config.yaml
n_layer: 8
d_model: 128
n_head: 4
n_kv_head: 4
head_dim: 32
d_mlp: 512
vocab_size: 3435
activation: "squared_leaky_relu"
norm: "rmsnorm"
norm_place: "pre"
norm_eps: 1e-06
positions: "alibi"
qk_norm: true
attn_scale: 0.177
bias: "none"
tie_embeddings: false
parallel_block: false
extras: ["some layers without attention", "gated attention", "value embeddings", "an embedding shortcut", "learned residual scales", "capped logits"]
init: "uniform"
init_std_qkv: 0.0456
init_std_o: 0.0
init_std_up: 0.0456
init_std_down: 0.0
optimizer: "ademamix"
lr: 0.000931
lr_mult_o: 0.807
beta1: 0.9
lr_head: 0.00469
warmup_steps: 559
schedule: "wsd"
decay_fraction: 0.896
decay_shape: "pow"
final_lr_fraction: 0.1
batch_tokens: [8192, 16384]
seq_len: 1024
doc_mask: true
train_tokens: 136500000
steps: 11481
dataset: "wikipedia_en"
Each number is 128 + 32 x the weight over its row's rms, rounded and kept within 0 to 255. Layers, rows and columns count from 0. The size above them is the row's rms in percent of the matrix's.

# layer 5 MLP up, 512x128, rms 0.139, rows 279-383, columns 0-63
size [ 95  84  98 103 109  91  98 110  99 109 104  99  96 103  88 101  99 103  92 106  88 111 110  95  90  94  87 101  99  99 104  93  96 102  99 109  95  87  99  91  92  90 113  98 109  89  89  93 106 102 102  85 105  94 102  98 115 102  93  92 113  91 101 103  98 102 101  89 128 100 109  92  95 100 112  98  94 110  85  95  98 105 105  94 105 123 108  91 101  88 110 105 114 110 105  97 100  96  92 108 104 104 111 100  87]
[[159 176  86 145 186 144 147 106  79 111 153 101 127 140 177 180 181 180 123 157 136 152 101 174 188 160 153 138  99  82 133 197  78 135 119  99 122  86  71 135 189  99 113 161 143 170 142 130 112 103 112 156 133 142  93 150 166  83 164  68 169  97 146  93]
 [ 56 121 123 124 165 178 109 108  99 209 107 129 132 144  96 118  96  61 152 123 102 143  64  92 128 126 190 158  99  84 126 185  70 106 127 151 131 138  83 113 127  75 136 145 108 155 148 128 153 186 185 153 141 103 141 110 133 179 167 144 120 117 171 112]
 [151  87 120 110  96 102  83  95 154 100 113 129  82 126 123 124 142 174 147 140 144 110 107 128 129 172  79 124 176  71 102 164  86 101 134 140 160 162 162 172 112 101 222 158 102 145  68 106 139 160 185 182 137 135 129 133  94  90 160 134 147 127 100  77]
 [168 113 147 112 137 126 124 146 157 144 154 157 137 151 125 128 145 138 152 128 176 143 175 165 150 101 163 105 139 112 144  81 162 188 146 133 127  78 144 132 116 157 183  72 137 117 129 196  89 141  65 122 109 129 181 101 150 150  98 106 114 151 115 166]
 [111 138 111 194  89  88  84  92 118 137 179  80  64 107 167  85 107 112 119 140 160 137 170  95 155 110 155 161 155  88 100 115 112 126 169 132 170 148  98  84 149 123  90 158 163 122 124  54  97 148 137  99 128 112 134 113 173 177  91 119 107 119 148 139]
 [155 119 129 204 123 102 128 114  96 110 154  96 169 139 182 118  91 103 115 118 168 146 163  98 111 112 173 143 119  85 140 114  89 107 162 170 160 151 133 141  99 162 124 134 147  61 143  95 109 107 119 145  78 159  55 180 141  87 140 122 119 106 107 108]
 [127 137 151 160 103 110 110  98  91 153 124 138 137  94 194  84 113 185 126  95 163  94 145 217 109 126 167 174 149 144 108 134 143 120  97  83 185 155 164 134  93 123 158 165 167  74  72 176 147 161 168  93  74 171 160 123 154 139 112 126 171 165  76 114]
 [ 81 121 141 174  90 177 133 137 136 173 100 115 163 150 119  91  72 127 119 133 108 114 119 100 193 141 137 111 127 105 132 108 106 109 119  60 169 133  71 158 127 123 121 136 194 116 162  98 131 190 108 168 128 105  92 105 125 123 137 103 182 127  73 112]
 [106 124 115 133 121 171 118 144  59  87 141 151 118 182 136 161  64 140 171  97 164 137  87 192 111 144 132 120 162  87 132 182 152 115  80 100 174 110 115  86 109 128 121  98 118 134 147 132 147  87 122 132 140 145 119 127  67 114 163 107 107 121 116 142]
 [ 91 129 114 163 146  78  84 151  81  89  75 122  94 136 136 127  80 184 105 179  79 155  89 144 112 102  99  82 104 156 101 107 133  79 109 174 100 152 154  98 150 109  85 100 168 135 167 128 183 126 123 102  91 135 108 134  93  92  94 114 117 128 181 119]
 [ 98 132 115 197 175 126 155 152 124 173 103 155 113 109 116 120 100 166 136 122 100  87 107  89 154 102 185 102 133 117 157 113  82 127 141 131 140 122 119 167 150 116 157  98 123 177 110 117 182 123  80 121  43 116 101 138 143 134 121 121 145 122 204  53]
 [195  93 152 133 150  97 148 150 125 138 143 148 145 140 120 129 148  89 107  94 140 120 110 145 131 117 157 133 137 119 146 146 141 137 144 126 103  99  54 172 126 126  79  82 180 207 157 127 127  88 118 114  52  48 142 157 183 123  74 106 149 124 153 147]
 [152 119  89 132 107 144 101 152 140  85 184 125 154  94 183 144 177  71 128 141  57 119 131 160 133 188 129  88 162 169 138 164  85 146 140 121 163 133 120 188  35 116  92 145  89 137 121 107 119 138 100 101 107  99 105 132 165  94 138 128 103 146 130 128]
 [169  72 118 119 152  74 134 114  90  95 167 136  80 150 107 128 145 145  88  86 109 115 120  73 149 138 179 153 182 166 172  90  24 175  78 111 118 142 137 132 138 104 109  99 160 153 109 139  82 146 141 134 114 166  94 122 101  98 177 117 168 131  91 156]
 [126 102 108 142 125 100 110  99 119 139  72 112 159 176 128 109 191  99 161  98 110 126  84 201  89  86 115  62 222 159 108 156 193 136 118  91 169 100 137 121 120 102 134 125  96 147 125 153 125 118 126 170 144 136 110 113  91  92  98 108 139 113 102 135]
 [131  88 107 101 125 127 150  97  59  99 165 131 121 134  46 130 160 175  90 160 136 144 136 112  96 137 145 164 134 163 145 153 115 173 148 132  63 123 109 132 161 166 166 132 115 118 124 112  92 168 153 138 168 254 171 156 171  90  72 134 141 178 104 106]
 [180 181 118 174 102 123 126 189 169 124  95 147  69 123 166 127 133 108 117 100 103 165 137 120 131  68 143 128 129 121  54 138 112 153 138 104 141 114 106 188 145 122 146 117 107 189 132 165 138 128 128  99 148 201 105 123  99 136 159  68 110 149 124 179]
 [103 150 139 145 158 146 100 144  94 132 172 141  82 115 104 144 130  71 144 150  81 174 141 142 141  84  89 152 134 104  97  97 128 128  80 135 123 108 104 147 135 120  85 133 149 121 141 101 136 142 130 132 128 122 150  93  64 153 111 111 138  90 164 100]
 [ 97  98 108 111 118 169  98 167 115 128 186  69 109 101 102 157 118 121 132 153 118 151 114 113 123 107 132 165 159 127  54 147 187 129  79  99  78  82 159 126 109 158  75 117 134 106 118 182 113 150 178 157 134 167 163 153 145 122 161 109 153 176 168 136]
 [124  94 104 110  74 234  94 178 144 157 120 160 196 178 135 108 118  55 104 113 148 168 130 169 133 167 103 168 164  83 151 130  81 148 149 171 101  97  75  93 138  85 146 157 135 105 124 120 123 107 141 166 155 102 122 115 158 134 178  94 137  70 173  31]
 [155 139 113 156 150 176 134 131 139  58 104 120  89  98 134 127 115 140 120 136 115 170 121 187 137 143  98 121 136 104 162 158  79 123  95 151 151 118 144 148 162 145 141 158 121 105 144 122 154 184 116 127  83 114 135 121 220 113 139 126 180 111  94 100]
 [119  49 115 171 121 148 153 149 147 101  88 108 144 134 138 111 122 132 142 100 162 123 150 160  28 145 164 136 157 139 121  94 146  65 189  76 111 131 104 145 140 142 133 143 178 120  63  77 144 205 129 139 179 113  81 140 118 121 124  96 125 110 102 138]
 [ 96 163 100 163 156 111 127 135 136  73 166 123 137 109 161  72 109 115 123 170  73 178 135 122 124 143 107 180 140 105 130  76 133  71 119 132  84 157 172 160  65 123 109 170 193  83 141 155 145 129 164 153 115 126 113 106  96 162 181 123  97 115 160 168]
 [173 137 114 101 135 132 166 111 167 102 114 135 124  91 132 126 113 132 170 167 114 142 133  81  95  91 150  61 173 158 164 157 112 120  67 124 172 139 131 112 105 136 135 198 139 105 146 142 119 164  63 143 168 134 173 169 164 122 118 130  95 124 179 148]
 [ 64  59 107 168 104 160  89 120 115 167  77 141 140 149 145  94  90 108 134 130  98 124 121 100 182 115 126  46 155 142  98 148 117 179 102 110  92 106 118 193  94 107 165 141 149 121 119 175  50 114 143  97  66 180 143  73 149 113 157 127 143 196 159 148]
 [130 179 112 149 147 113 105 143  65 122 140  76 147 150  99 120  90 114 109 125  76 115 148 160  98 147  94 124 162 149 100 115 118 137 119 111  87 110 104 110 153 103 169 152 117 132  92 161 131  94 167 173 105  91 142  67 101  68 110 124 177 151 147 128]
 [140 133 156 151 151 137 113 152 157 110 155 108 107 147 141 108 124 119  86 132 152 140  79  61 100 108  90 126 127 165 133 114 148  49 166 147  64 104 137 102 102 143 128 123  66 156 114 159 176 132  91  56 166 124 118 115 146  61  81 119 148 136 127 155]
 [168 150 168 159 143 123  97 180 109  58 183 118 160 216 121 131 170 163 120 114 130 144  88 125 169  85 114 152 172 114  96 138 144  62 110 118 113 196 113 117 119 145 136 117  91 122 123 199  97 131 126 104  92 100  79 141 143 142  94  46  98 103 129 166]
 [120 119 119 191  75 138 146 126 133 164 189 103 145  82 101  70 120 133 126 152 165 109 163 153  88 173 151 119 182 106 107 153 111 112 136  76 128 101 184 134 126 116 183 169 100  72  69 116 183 120 157 143 112 140  88 148 136 113  63 131 160 103 142 104]
 [104  85 122 114 143 165 182 105 156 166 146  99 112 101 171 138 139 172  94  93 108 159 165 136 140 150 100 109 116 149 139 144 148 119  69 184 128 116 120 117 103  47 117 125 171 178 149 173 108 178  64 161 106  89 126 124 183 101 119 163 124 131  95 165]
 [147  92 145 130 139 156 154 116 133 100 156 124  96 115 148 128 122 199 156  91 151 143  71  93  87 168  99 129 138 174  64 131  86 193  95 118 114 118  70  60 151  59  80 152 186  93 124  83 116 125 112 165  90 145 179 126  96 130 127 106 145 126  87  86]
 [112  62 148 103  87 129 106 119 159 169 141 132 139  98 169 127 146 148  49 137 104  96 159 137 182 128 126 117 130 144 155 136 189  97 104 106 131 158  67 147  85 150 100 100 145 113 189 113 137  76 117 174 133 153 121 114 166 166 170 123 165  66  86 149]
 [149 182 150 133 213 123  77 143 117 121 113 133 106 146 112 120  90 185 147 101 154 191 140  89 137 134 118  83 113 126 155 109 119  69 103 124  90 165 190 135  88 149 157 186 127 131  97 123  85 153 164 163 138 135 168 125 155 155 122 103 130 200  78 103]
 [130  55 124 165 157 170 109 131 133 170 173  87 140  58 164 125 113 155 117 147 100 123  99 137  91 138  88 102 136  59 122 124 101 133 143  88 164 109 144  52 114 152  92 107 106 129 114 166 119 114 146 123 169  70 122 128 174 155 183 103  97 179 163  89]
 [103 155 120  85 155 147 141  37  65 118  94 138 125 148  93 128 105 155  73 132 185 156  76 110 105 121 125 146 124 182 161 158 117 159 208 143 168 100 113 101 106 153 133 121 128 164 117 150 190 142 131 117 114 138 135  89 139 158 144 124 163 146  50  88]
 [144 112 101 161 128 119 114  92  96 130 150 140 146 168 117 156 131 117 179 116 139 167  62 133 125 172 114 115 186 146 156 151 138 127 110  96  73 152  59 141 162 115 156 117  70 105  95 143 146 132 135 133 147  95 100  92 134 129 126  70  64 159 133 130]
 [178 112  90 144 107 157 169  89 165 114 134 130 113 128 171 118  85  78 111 142  96  96 100 161  92 101 175 154 132 104 154  56 115 156 198 117 131 183 142 155  54  66  85 152 112 119  81 147 117 117 105  96 134 165 122 113 137  72 157 144  77 106 144 138]
 [112 155 127 120  77 149 162 127  78 172 124 150 182 141 143  99 147 159  32 189 123 117 155  93 109 113 146 102 161 106 136 142 176  53 203 137 136 116 162 200 112 117  87 226  86 131 175  97 111 149  88 104 106  90 120 119 139 148 119 132 150 102 133 135]
 [103 127 134 180 138 149  58 163 166 127 169 108 107 155 141 119 101 137 120 157 135 112 215 102 118 109 134  98 166 126 123  93 112 108 145  97 155  93 143 107 125 124 107 111  87  96  84 113 120 208 112  81 103 127  99 119  91  76 127 156 132 152  89 112]
 [130 154 112 120 130 196 147 108  57 160  30 122  92 186  83 135 118 159 153  88 107  92  82 194 130 117 135 107  81 112 117 170 112 154 150 106 160 175 164 182 122 106  79 106 103 162 154  80 110 113 145 158  84  97 192 164 112  97 160 112 123 170 141 111]
 [131 160  98 164 136 105 113 128 124 135 110 170 121 112 117 130 131 142 124 186 183 147 111 132 119 145 130 152 100  87 107  87 118 113 135 157 133 143 112 143  86 165 132  81 185 116 159 139 120 190 143 129  88 134 103 177 137 122  99 108 176 149  99 133]
 [147 143 135  86 147 132 140 123  88 175  98 155 146 143 125 101  98 155 138 126  94  77 109 154 181 148 125 179  90 138 145 137 190 165  97 161 145 165  76 113 113  53  92  82 144 149 179  43 133  88 143 142 141 203 224  87 143 113 124 140 130 154  71 156]
 [149 118  94 141  95 112 146  90  93 148  90  68  73 164 108  98 147 101  87 151 158 115  97 123 160 110  89 128 127 181 152 124 111  84 231 168 115 154 136 121 116 134 106  60 118 114 121 106  96  60 116  84 107 103 125 109 131  97 122 146 113  85 110 140]
 [132  80 152 145 132 118 100 105 128 156 151 138 131 108 104  95 163  93 136 145 176 132  83 149 154  92  57 122 131 122 119 133 138 116  83  55 132 128  92 134 130 130 168 175 133 168  95 148 101 130  81 128  96 204 156 174  97 164  97 109 125  91 149 100]
 [146 105 124  97 146  97 162  87 166 159 117 128 136 109 131 138  97 120 142 188 128 111 151 121  98  57 104 117 126 164 155 183 123 141 128 145 132 188 127 122 194 169 178 116 164 113 122 162 164 144  87 131 167 134 148 129 103 125  94  65  59 133 151 128]
 [141 105 111 105 134 181  88 150 165  96 154  77 170 175 130 125 177 107 121 112  98  75 138 108 170 136 143 124 124 156 177 145 132 123  80  90 118  64 153 135  99 143 141 119 145  91 133 106  96  89 127 126 137 136 133 107 146 113 184 137 126 148  45 136]
 [173 145 107 138 100  98 151 142 143 168 140  85 156 122 182 162 108 170 135 146 144 136 156 117  92 180 170 202 141  76  74  72 126  47 140 146 230 127 132 120 142 145 104 156 129 152 172 123 102  99 111 126 134 107 156  44 175  67 103 113  86 130 110 154]
 [109 110 129 116 108 136 150 150 196 122 205 106 139 113  83  83  98 160 136 220 171 170 185 136 160  65 131 104 193 133 101 162 149 150 179 153 154 138 114 152 159 133 104 116 137 208 104 136 179 146  85 129 112 106 127 108 150  77 156 118 123 126 146 172]
 [159 139 117 165 126 113  99 119 147 136  40 106 120 158 128  94  85 146 132 186 105 209  89 133 111 143 166 198 118  76 111  96 150 130 135 138  69 108 130 144 131 125  59 183 106 168  84 108 132 109 117 147 131 161 154 102 120 113 114 123 113 113 133 191]
 [ 45 174  74  91 174 184 161 145 105 139 155 145 122 142 120 120 128 185 180 106 185 126 175 103 133 124 100 138 115 110 110 110 158  93 105 167 122  57 124 121  78 101  99 126 153 130 142 144 119 122  83 104 113 109 152 108 133 154 131 142 114  97 167  34]
 [ 85 155 116 142  86 171 116 145 123 128 102 132 146 116 194  92 163 155 124 146 134 119 155 126 135 136  76 115 163 144 160  84 105 113 166 146 126 138 188 140 130 133 138 148 103 132 144 137 150 183 117  85  25 116 108 148 129  85 131 119 146 120 170 171]
 [ 84 161 140 130 126  90 144 136  69 112 109  87 169 182 146 135 118  60 156 118 151 127 148 145  97  89 105 122 130 122 141 173 183 145 170 133 171 149 154 141 172  81 140 148 121 175 142 142 146  69 137 115 158 144 118 109 114 130 127  69 124 159  92  78]
 [ 78 126  86 147 128 146 174 162 114 128 104 188 122 134 160 133 110 128 126  58  96 176 167  48 136 146 122 187 135 132 127  69 126 103 131 103 135  93 141 119 104  46  97 146 153 153 141 160 131  88 142  89 159 119 164 143 105 176 150  95 132 166 199  85]
 [167 107 101 150 167  93 124 167 172 111 140 141 178  99 106 121 109 115  96 162  99 129  84  87 123 134 108 123 107  93 166  70  97 135 119 108 114 156 161 144 111 168 194 118 101 107 175  82 151 192 178 141 139  98 148 136  59 152 140 135 184 141 174 172]
 [ 69 126 102 161  97 139  43 154  70 116 144 149 126 144 169 125 137 108 135 132 144 129 137 109 157 131 138  64 130  88 125 134 131 143  58 114 122 135 147 139 111 121 124 111 132 154 166 108 150 153 113 103 138 123 105 124  76 115  53  88 164 206 117 132]
 [135 151 117 131 163 114 142 116  91 109 106 111  87 160 155 125 133 165  99 133 105  86 143  77 147 138 109 112 157 113 185  92 200 104 158 170 157 137 172 123 139 140  92 166 113 105 137  72 131 108 150 159 194 121 121 146  69 144 184 103 115 149 136  58]
 [164 147 116 131 179 169 147 121 150 119 178 169  99 133 161  90 121 189 109 110 166 144 183  92 106 140 120 156 158  69 133 169  64 124 165 148 136 168 158 129 107 120 121  52 162 151 127 126 149  86  50 162 116 141 124  64 102 176 122 115 100 143 162 138]
 [ 92  93 133 144  94 123 128  80  61 117 174  48 170 125 152 136 169 144 116  80 119 167 120  82 184 156 147  59 139 125 141 108 173  73 139 126 116 125 120 137  93 145 162 145 112 119 164 125 102 133  96 102 104 145 127 132  96  81 149 107  87  79 109 161]
 [130 145 140 144 127 118 171 151 134 149  73 117 119 224 151 124 123 165 108 130 143 115 134 132 160 136 124 140 124 137  95 151 146 107 155 114 120 170 128 174 137 118 168 135 126 132 108 133 128 133 162 100 145 166 126 140 150 157 167  79  60 164 114 148]
 [125 152 104 146 143 140 138 120 124 133 124 126 109 116 134 105 105 131  68 178 116 186 136 120 141 163  91 168 105  76 148 132 144 126 130 178 214 100 139 187 132  93  47  99 143  87 106  99 161 120 168  77 117  99  86 137 177 149  91 145  76 107 160 144]
 [115 149 108 133 152 135  83 167 108 130 142 156  62 160 132  90 126 184 138 154 136  96 124 162 143 109 150 121  98 112 132 128 121 112 150 121 129 119 146  87  83 128 103 132 138  92  70 162 141 145 108  87 164 101  97 126  47 159 121  69 150 181 140 124]
 [141 145 110 112 122  72 100 146 117  63 130  87 124 118 127  93 122 181 118 125  96 117 111 161  84 154 103  85 163 151  96  67 152 106 101 162 103  90 142  94  46 119 102 176 112 178 114 169 125 137  90 200 170 103  91 153  58 131  92 151 149 105 102 132]
 [154 181  97 163 204 135 114 121 122 165 127 137 138 163  95 138 115 157 124 127 139 182 105 113 159  76  90 165 162  39 138 171 115 191 118 147  90 155 152 146 147 140 122  88 173 181 150 102 140 175  62 155 107 107 100 121 109 135  98 104 145 164 165 136]
 [174 123 138 139 118 144 182 168 143  79  83  97  25 138 119 121 124 111 133  94 123 120 104 123 137  98 107 107 168 133 170 127 170 121 118  92 167 139 123 150 164 122 130 116 141 111 184 158 168 104 117 113 119 122 141 110 166  95 160  99  79  60 128 124]
 [167 174 125 167 144 143 195 123 120 134 134 116 111 208  95 114  88  87  93 154  88 153 133 133 114 111 223 124 118 102 153 140 172 136 147 129 104 103 102 135  62 168 125 154 108 109 116 181 149 146 133 117 103 160 164 142 141 116 145  78 153 123 147  84]
 [156 115 124 135  87 138 107  71 101  99 147 111 120 151  63 134  81 132 125 138 110  81 178 166 159 167 132  93 158 144 101 123 179  55  94 131 155 101 107 134  65 170 103 135 183 104 138 116 106 156 130 170  84 125 107 123 148 160 171 125 149 115 115  78]
 [116 165 119 153 146 152 149  92 128 114  49 138 149 139  85 108 116 147  78 104 140  68 157 192 163 191  98 162 152  86 133 122 115 119  79 191  96  74  53  81 126 158 194 188 119 132 131  71 120  89  81  90 155 144 177 126 136  96 122  98 175 143  87 149]
 [125 147 136  99 132 131 117  97 115 156 111 101 137 146 138 104 145 173 100 113 106  51  68 149 121  91 178 112 118 111  77  93 146 105 112 184 159 160 109  81 201 113 117 156 134 123 178 153  81 114 113 192 118 100 130  81 163 110  86  99 100 172 133 191]
 [153  45 106 134 149 135 131 142 150 134 133  58 120 113 139 138 114 169 188 138 136 155 129 112 158 161 159  74 152  85 199  96 151 125 124 157  83  85 105 149  92 164 143 117 134 104 159 123 145  94 140 148 109  93  70  84 102 142 104 103  88  92 134 174]
 [160 171 103 165 156  95  73 141 128 130 104 133  69 121 124 121 157 124 107 192 101 156 121 160  87 162 116 161 147 117 102 120 178 156 111 202 171 197  82 143 171 149 176  88 126 157 129 135 153 161  92 134 140 197 112 121  90 121 104  70 107  70 162 174]
 [147  99 119 164 181 128  92  78  37 123 149 123  48 126 122 101 110  82 135 134 115 136  85 115 180 100 148 150 123 123  83 148 172  92 105 145 108 100 110 127 130 150 102 125 149 126 139 127 122 138 123  94 142 106 128  29 143 111 141 108 145 117 146 126]
 [138 152  90 162 163 169 139 182  78 177 150 127 131 161 108 101  84 151 122 143  75 110 179 175 142  86 136 205 110 181  90  92  98 124 158 127 109  56 135 137  62 117 126 114 138 169 157 142 103 105 171 165 116 153 122  91 156 127 119 122 127  84 153 122]
 [ 94 136  97 123 195 106 116 140 114 130 160 153  86 108 115 119 108 123 123 129 175 103  86 148  71 152  93 153 118 134 119  95 134  45  61  75 125 120 134  89 104 105  55  91 138 170 120 125 199 111 117 145 153 114 112  89  84  71 137 109 194 140 118 140]
 [106 169 122 159 110 148 137 112 107 186 106 100 127 152 173  89 112 146 157 159 154 137 136 136 154 110 112  68 130 127 170 137 148 161 120  90 166 132 128 193 106 141  89 186 196 108 115  90 173 140  69 172 129 115 135 144 170 173  80 141 121 110 146 168]
 [ 91 122  97 166 125 175  97 147 127 137  98 108  80 153 107 124 170 110 133 138 154 155 146 138 172 115 127 139  79  62  94 159  97  94 106 180 141  82 117 148 114 127  68 161 129 147 119 125  81  99 163 107 153  88 145 114  86 152  31  89 166  85 127 127]
 [119 101 141 123 124 123  81 139 163 169 109 136 101 134  74 130 178 131 178 160 201 170  90  98  61 157 176  61 113 153 130 125  77  70  98 147 119 148 138 152 127 158 176 147 145  95 205  91 186 121 144 145  73 161 195 140 134 129 140 117 173 135 125 134]
 [146 124 139 109 155 158 158 151 144  96 119 189 148 169 153  64  94 107 106 130 127 113 129 112  88 115 142  58 119 172 147 190 133 164 152  90 137  99 132 133 110 169  71 111 177 138 103 105 131 173 212 149 173  93 123 124  97 103 132 117  95 106 167 132]
 [145 182  91 155 104  68 104 163 115 171 120 122 145 149 131 103  94 169 107 117 162 129 129 151 147 122  72 136  92 130  99 162 140 128 117 141 146 167 165 101  85 120 157  90 186 110 121  86 137  80  90 167 105 169 147 145 111 113 136 150 192 111 138 100]
 [108  59 134  93 106 160 149 123 171 128 118 132 158 113  79 121 112  96 121 100  89 117 171 178 134 136 142 121 112 172 105 144 101 195 130 129 134 116 122 170 181 121 116 198 148 167 166 102 159 134 134 125 144  98 159  99 187 126 224  84 148 117  64  88]
 [ 90 140 125  70 168 196  90  98  98 112 176 101 115  87  56 137 113 125  84 135 125  95  94 167  93 103  45 110 146  84 136 149 174 107 121 147 146 131 122  81 148 206 125 153 167 149 123  63 131  87 125  73 142 115 115 176 123 155 198 134 118 107 123 109]
 [ 86 101 133  97  95 142 136 145 106  76 156 100 147 133 123 133 126 150  82 173 138 130  35 167  88  74 151 125 121 117  92 101 153 104 158 138 107 168 116 157  79 148 133 149 133 123 132 138 163  44  72 101 130 151 146 188 145  92 135 133 141 110 112 114]
 [138 123 142 136  62 163 100 129 122 124 105 142 137 120 167  52 149 122  85 112  93 126  89 146 139 161 141 184 123 109 137 102 199  98 131 151 129 204  89 128 187 102 142  85 136 112  93 120 120 131 136 160  57 136 181 109 165 162 133 116  97 162 123  77]
 [125  76 102 150  85 134 151 156  38 154 151 124 140  81 117 109 132 183  89 154 117 153  54 174 137  95 173 140  88 131 153 177 136 103 117 132 114 182 101 110 157 119 133  89 221 128  85 160 119 160 138 108 116 180 133  60 133 145 126 130 180  60 118 103]
 [126 110 110  99 132 149 162 162 141 131 146  60 133 127 111  92  93 154 156 108 116 221 178  99 122 136 108 146 106 118 169 143 153 112 172 101  48  86 151  96 114 158  81 130 102 111 128 124  97 103 183 125 113  75 156 133  79 117 143 125 146 163 143 132]
 [157  88  92 143  81 152  53 152 156 126  73 124 154 165 103 165 140 125 164 178 108 156 159 119  73  93  95 106 114  97 131  65  89 129 103 116  91 103 165 193 142 108 135 178 141  87  75 112 126 135  91  92  92 155 127 130 149 109 130  73 160 160 151 123]
 [129 165  96 110 187 122 108 114  86  93 124 135 152 149  84  79 117 141  69 176  57 144 148 102  95 131 170 124 131  79 123 103 154 108 120 100 164 163 108 172 117 121 158  76 169 113 134 160 116  91 126 130 182 147  68  35 146 150 154  83  82 122 103 158]
 [137 145  98 148 144 171 135  70 155 155 124 124 139 133 102 127 142 138 137 113 165 133 163 115 115  80 121 127 140  61 128 123  75 151 152  78 161 111 228 136  77 122 157 159 103 111  88  88 176 161 126 107  67 140 124 127 112 151 133 134 116 163 162 170]
 [ 78  99 112  79 120 119 121 137 158 172 156  35 110 158 178 108 123 108 129 147 102 180 141 178 115 102 162  64  73 188 112 145  97 145 103 135 124  91  83  95 185  83  93 133  92 115 118 185 119  93 110 179 127 125 176 159 160 105 117 142 148 121 123  93]
 [ 60 133 130  69  82 110 177  83 177 140 120 129 164 105 128 104 170 148 125  89 155  98 138 136 173 110 104 139 173 129 125 200 164 149 106  88 161 172 131 133 130 148 137 121 148 132 159 170 190  84 127  80 139  94 137 152 122 113 183 132 178  80  95 110]
 [ 66 101 114 133  94 129 101 138 133 151 151  84 148 135 135 146  53 132  88 137  92 124 121 100 153 143 102 152  82 130  82 126 157 143 120 123 117 143 166  77 124 139 144 150 165 204 187 119 164 140 115 170 119 142  92  66 107 159  90 109 175 113 130 145]
 [123 101 108 189 106 128 148  90 118 153 108 127 126 165 127 119 110 135 165 172  93  74 125  81 122 120  88 134 192 112  96 125 107 100 101  97 137  96 190 158 137  86 205  93 149 116 117 156 142 194 133 167 165 179 135 140 116  59  95 100 116 102 185  60]
 [124 125 144 117 141 187 110 123 171 147 112 140 137 136 116 118 121 133 105 122 151 110 150 131 106  70 147 124 104 146  49 186 183  82 162 142 169 127 129 144  90 137 136 165 130 171 197  99 103 193 122 116  71 140 150 127 158 130 100  94 162 133 142 160]
 [111 111 123 163 106 199 123 176  96 159 135  98 145 115 168 147 128 128  63 197 123 136 156 100 122 145 137 116 121 178 144 132 122 122  75 174  73 100 156  47 137 125 160 120 149 103 137 157 163  75 117 114  42 130  83 121 112 111 176 102  77  40 133 135]
 [197 107 108 199 126 141 117 129 151 122 123  62 106 130 137 128 115 133 173  72 163 126 176 125  76 164  96  89 126 105 127 109  99  81  69 146 148 137 161 133 148 117  93 157 129 181 165 105 141 206 201 166  83 162 104 154 148 125 134 148 176 117 161  99]
 [168 142 108 134 145 110  74 117  99 159  94 146 142 141 175 118 227 134 106 136 142 106 161 124  97 149 113  93 141 160 179 102 152 145  84 120 140 157 163 158 158 108  64 127 141 104  78 147 210 138  73 162  94 147 139 118  97 172 110  78 118  88 107  79]
 [ 88 138 115 101  80 163 160 178 159 104 143 115 106 114 167 132 169 105 106 143 140 130 115 145 156 153 137  90 199 147 141 121 154 126 109  77  74 114 113 111 122 185 109 115 143 171 126 132 159 163 146 171 140 105  91  81 146 117 177 127 144 179  80 159]
 [ 61 144 134 143 151  92  83  82 113 107 108 108  87 138 169 156 150 169 147 124 118 114 149 102 153 142 164 109 132  76 116 145 193 146 102 126 121 163  90 116 118 105 118  83 162 176 151 185 114 117 126  85 127 113 129 197  84 113 106  99 129 109 162 100]
 [152 111 137 151 163  83 147  94  88 136 119 156 163 132 150 126  95 122 134  89 152 130  98 129 130 104 152 158 136 149 145 154 130 155 107 109 140 124 135 124 207 139 124 124  94 141 112 176 121 100 185 102 120  40  50 135 108  93 161 103 115 164 115 172]
 [146 165  78 176 114  96 129 125  90  76 117 122  60 161 137 152 202 104 129 123 105 141 120 100 142 116 110 151  78  83 147  77 127  68 110 133 114  93 146 123  87 132 117  83 122 131 111 134 139 107 162 108 145 163 147  71 139 101 101 130 100 207 180 172]
 [124 165 133 157 154 135 129 117 156 155  66 128 102  82 124  64 100 115  90 108 146 109 157 101 129 146 120 150 138 148  90 103  98  64 113 118 115 177 108 178 151 119 116 107 160 134 156  97 155 163 165 126 175 152 152 200 175  99 136  57 155 110 161 139]
 [136 124  91 157  80 128  27 128 145  98 142 103 160 136 138 140 138 167 121 141 108 125 115 180 147 118 150 173 102 108 114  87 116 122 124  95 106 176 168 104 106 181  94 148 178  84 165 104 118 125 164 104  27 211 126 135 117 107 134 145 146 111 188 174]
 [137  79  77 110 118 129 109 167  83 179 132 131 115 117 137 126 133 131 179 153 107 161 159 162  65 152  92  55  84 135 151 193  95  85 180 156  77 141 141 151 136 101 138 120 174 126  96 119 108 126 120 146 108 118  70 124 157 131  85  93 117 110  99 180]
 [213 102 146 154 172 147 153  42  90 118 190  90  64 141 152 127 133  95 114  72 168 113 166 101 104 157 166 160 158 108 126 162 195 108 143 127 139 130 113 132 108 174 128 126 180 151 115 117 119 145 133 137 112 105 129  77 146 158 154 114  99 202 103 108]
 [168 129 132 150 186 121 133 105  75 114 106 170  52 140 156 100 106 104 159 166 114 131 151 106 129  96 209 143 135 172 123  82 124 179 194  76 127 108  97 128 143 154 131  67 146 220 153 136 117 143 107 142 150 123 170 148 126 130  96 123 153 206 155 119]
 [115  91 143  97  71 181  87 143 135 115 199 154 104 145  99 114 111 160  90 155 155  85 129 120 101 160 120 114  99 130 128 117 144 152 118  78 161 131 166 172  84 147  98 127 133  93 139 129 137 162 143 159 186 106 155 132 189  84 208 122 156 131 116 165]]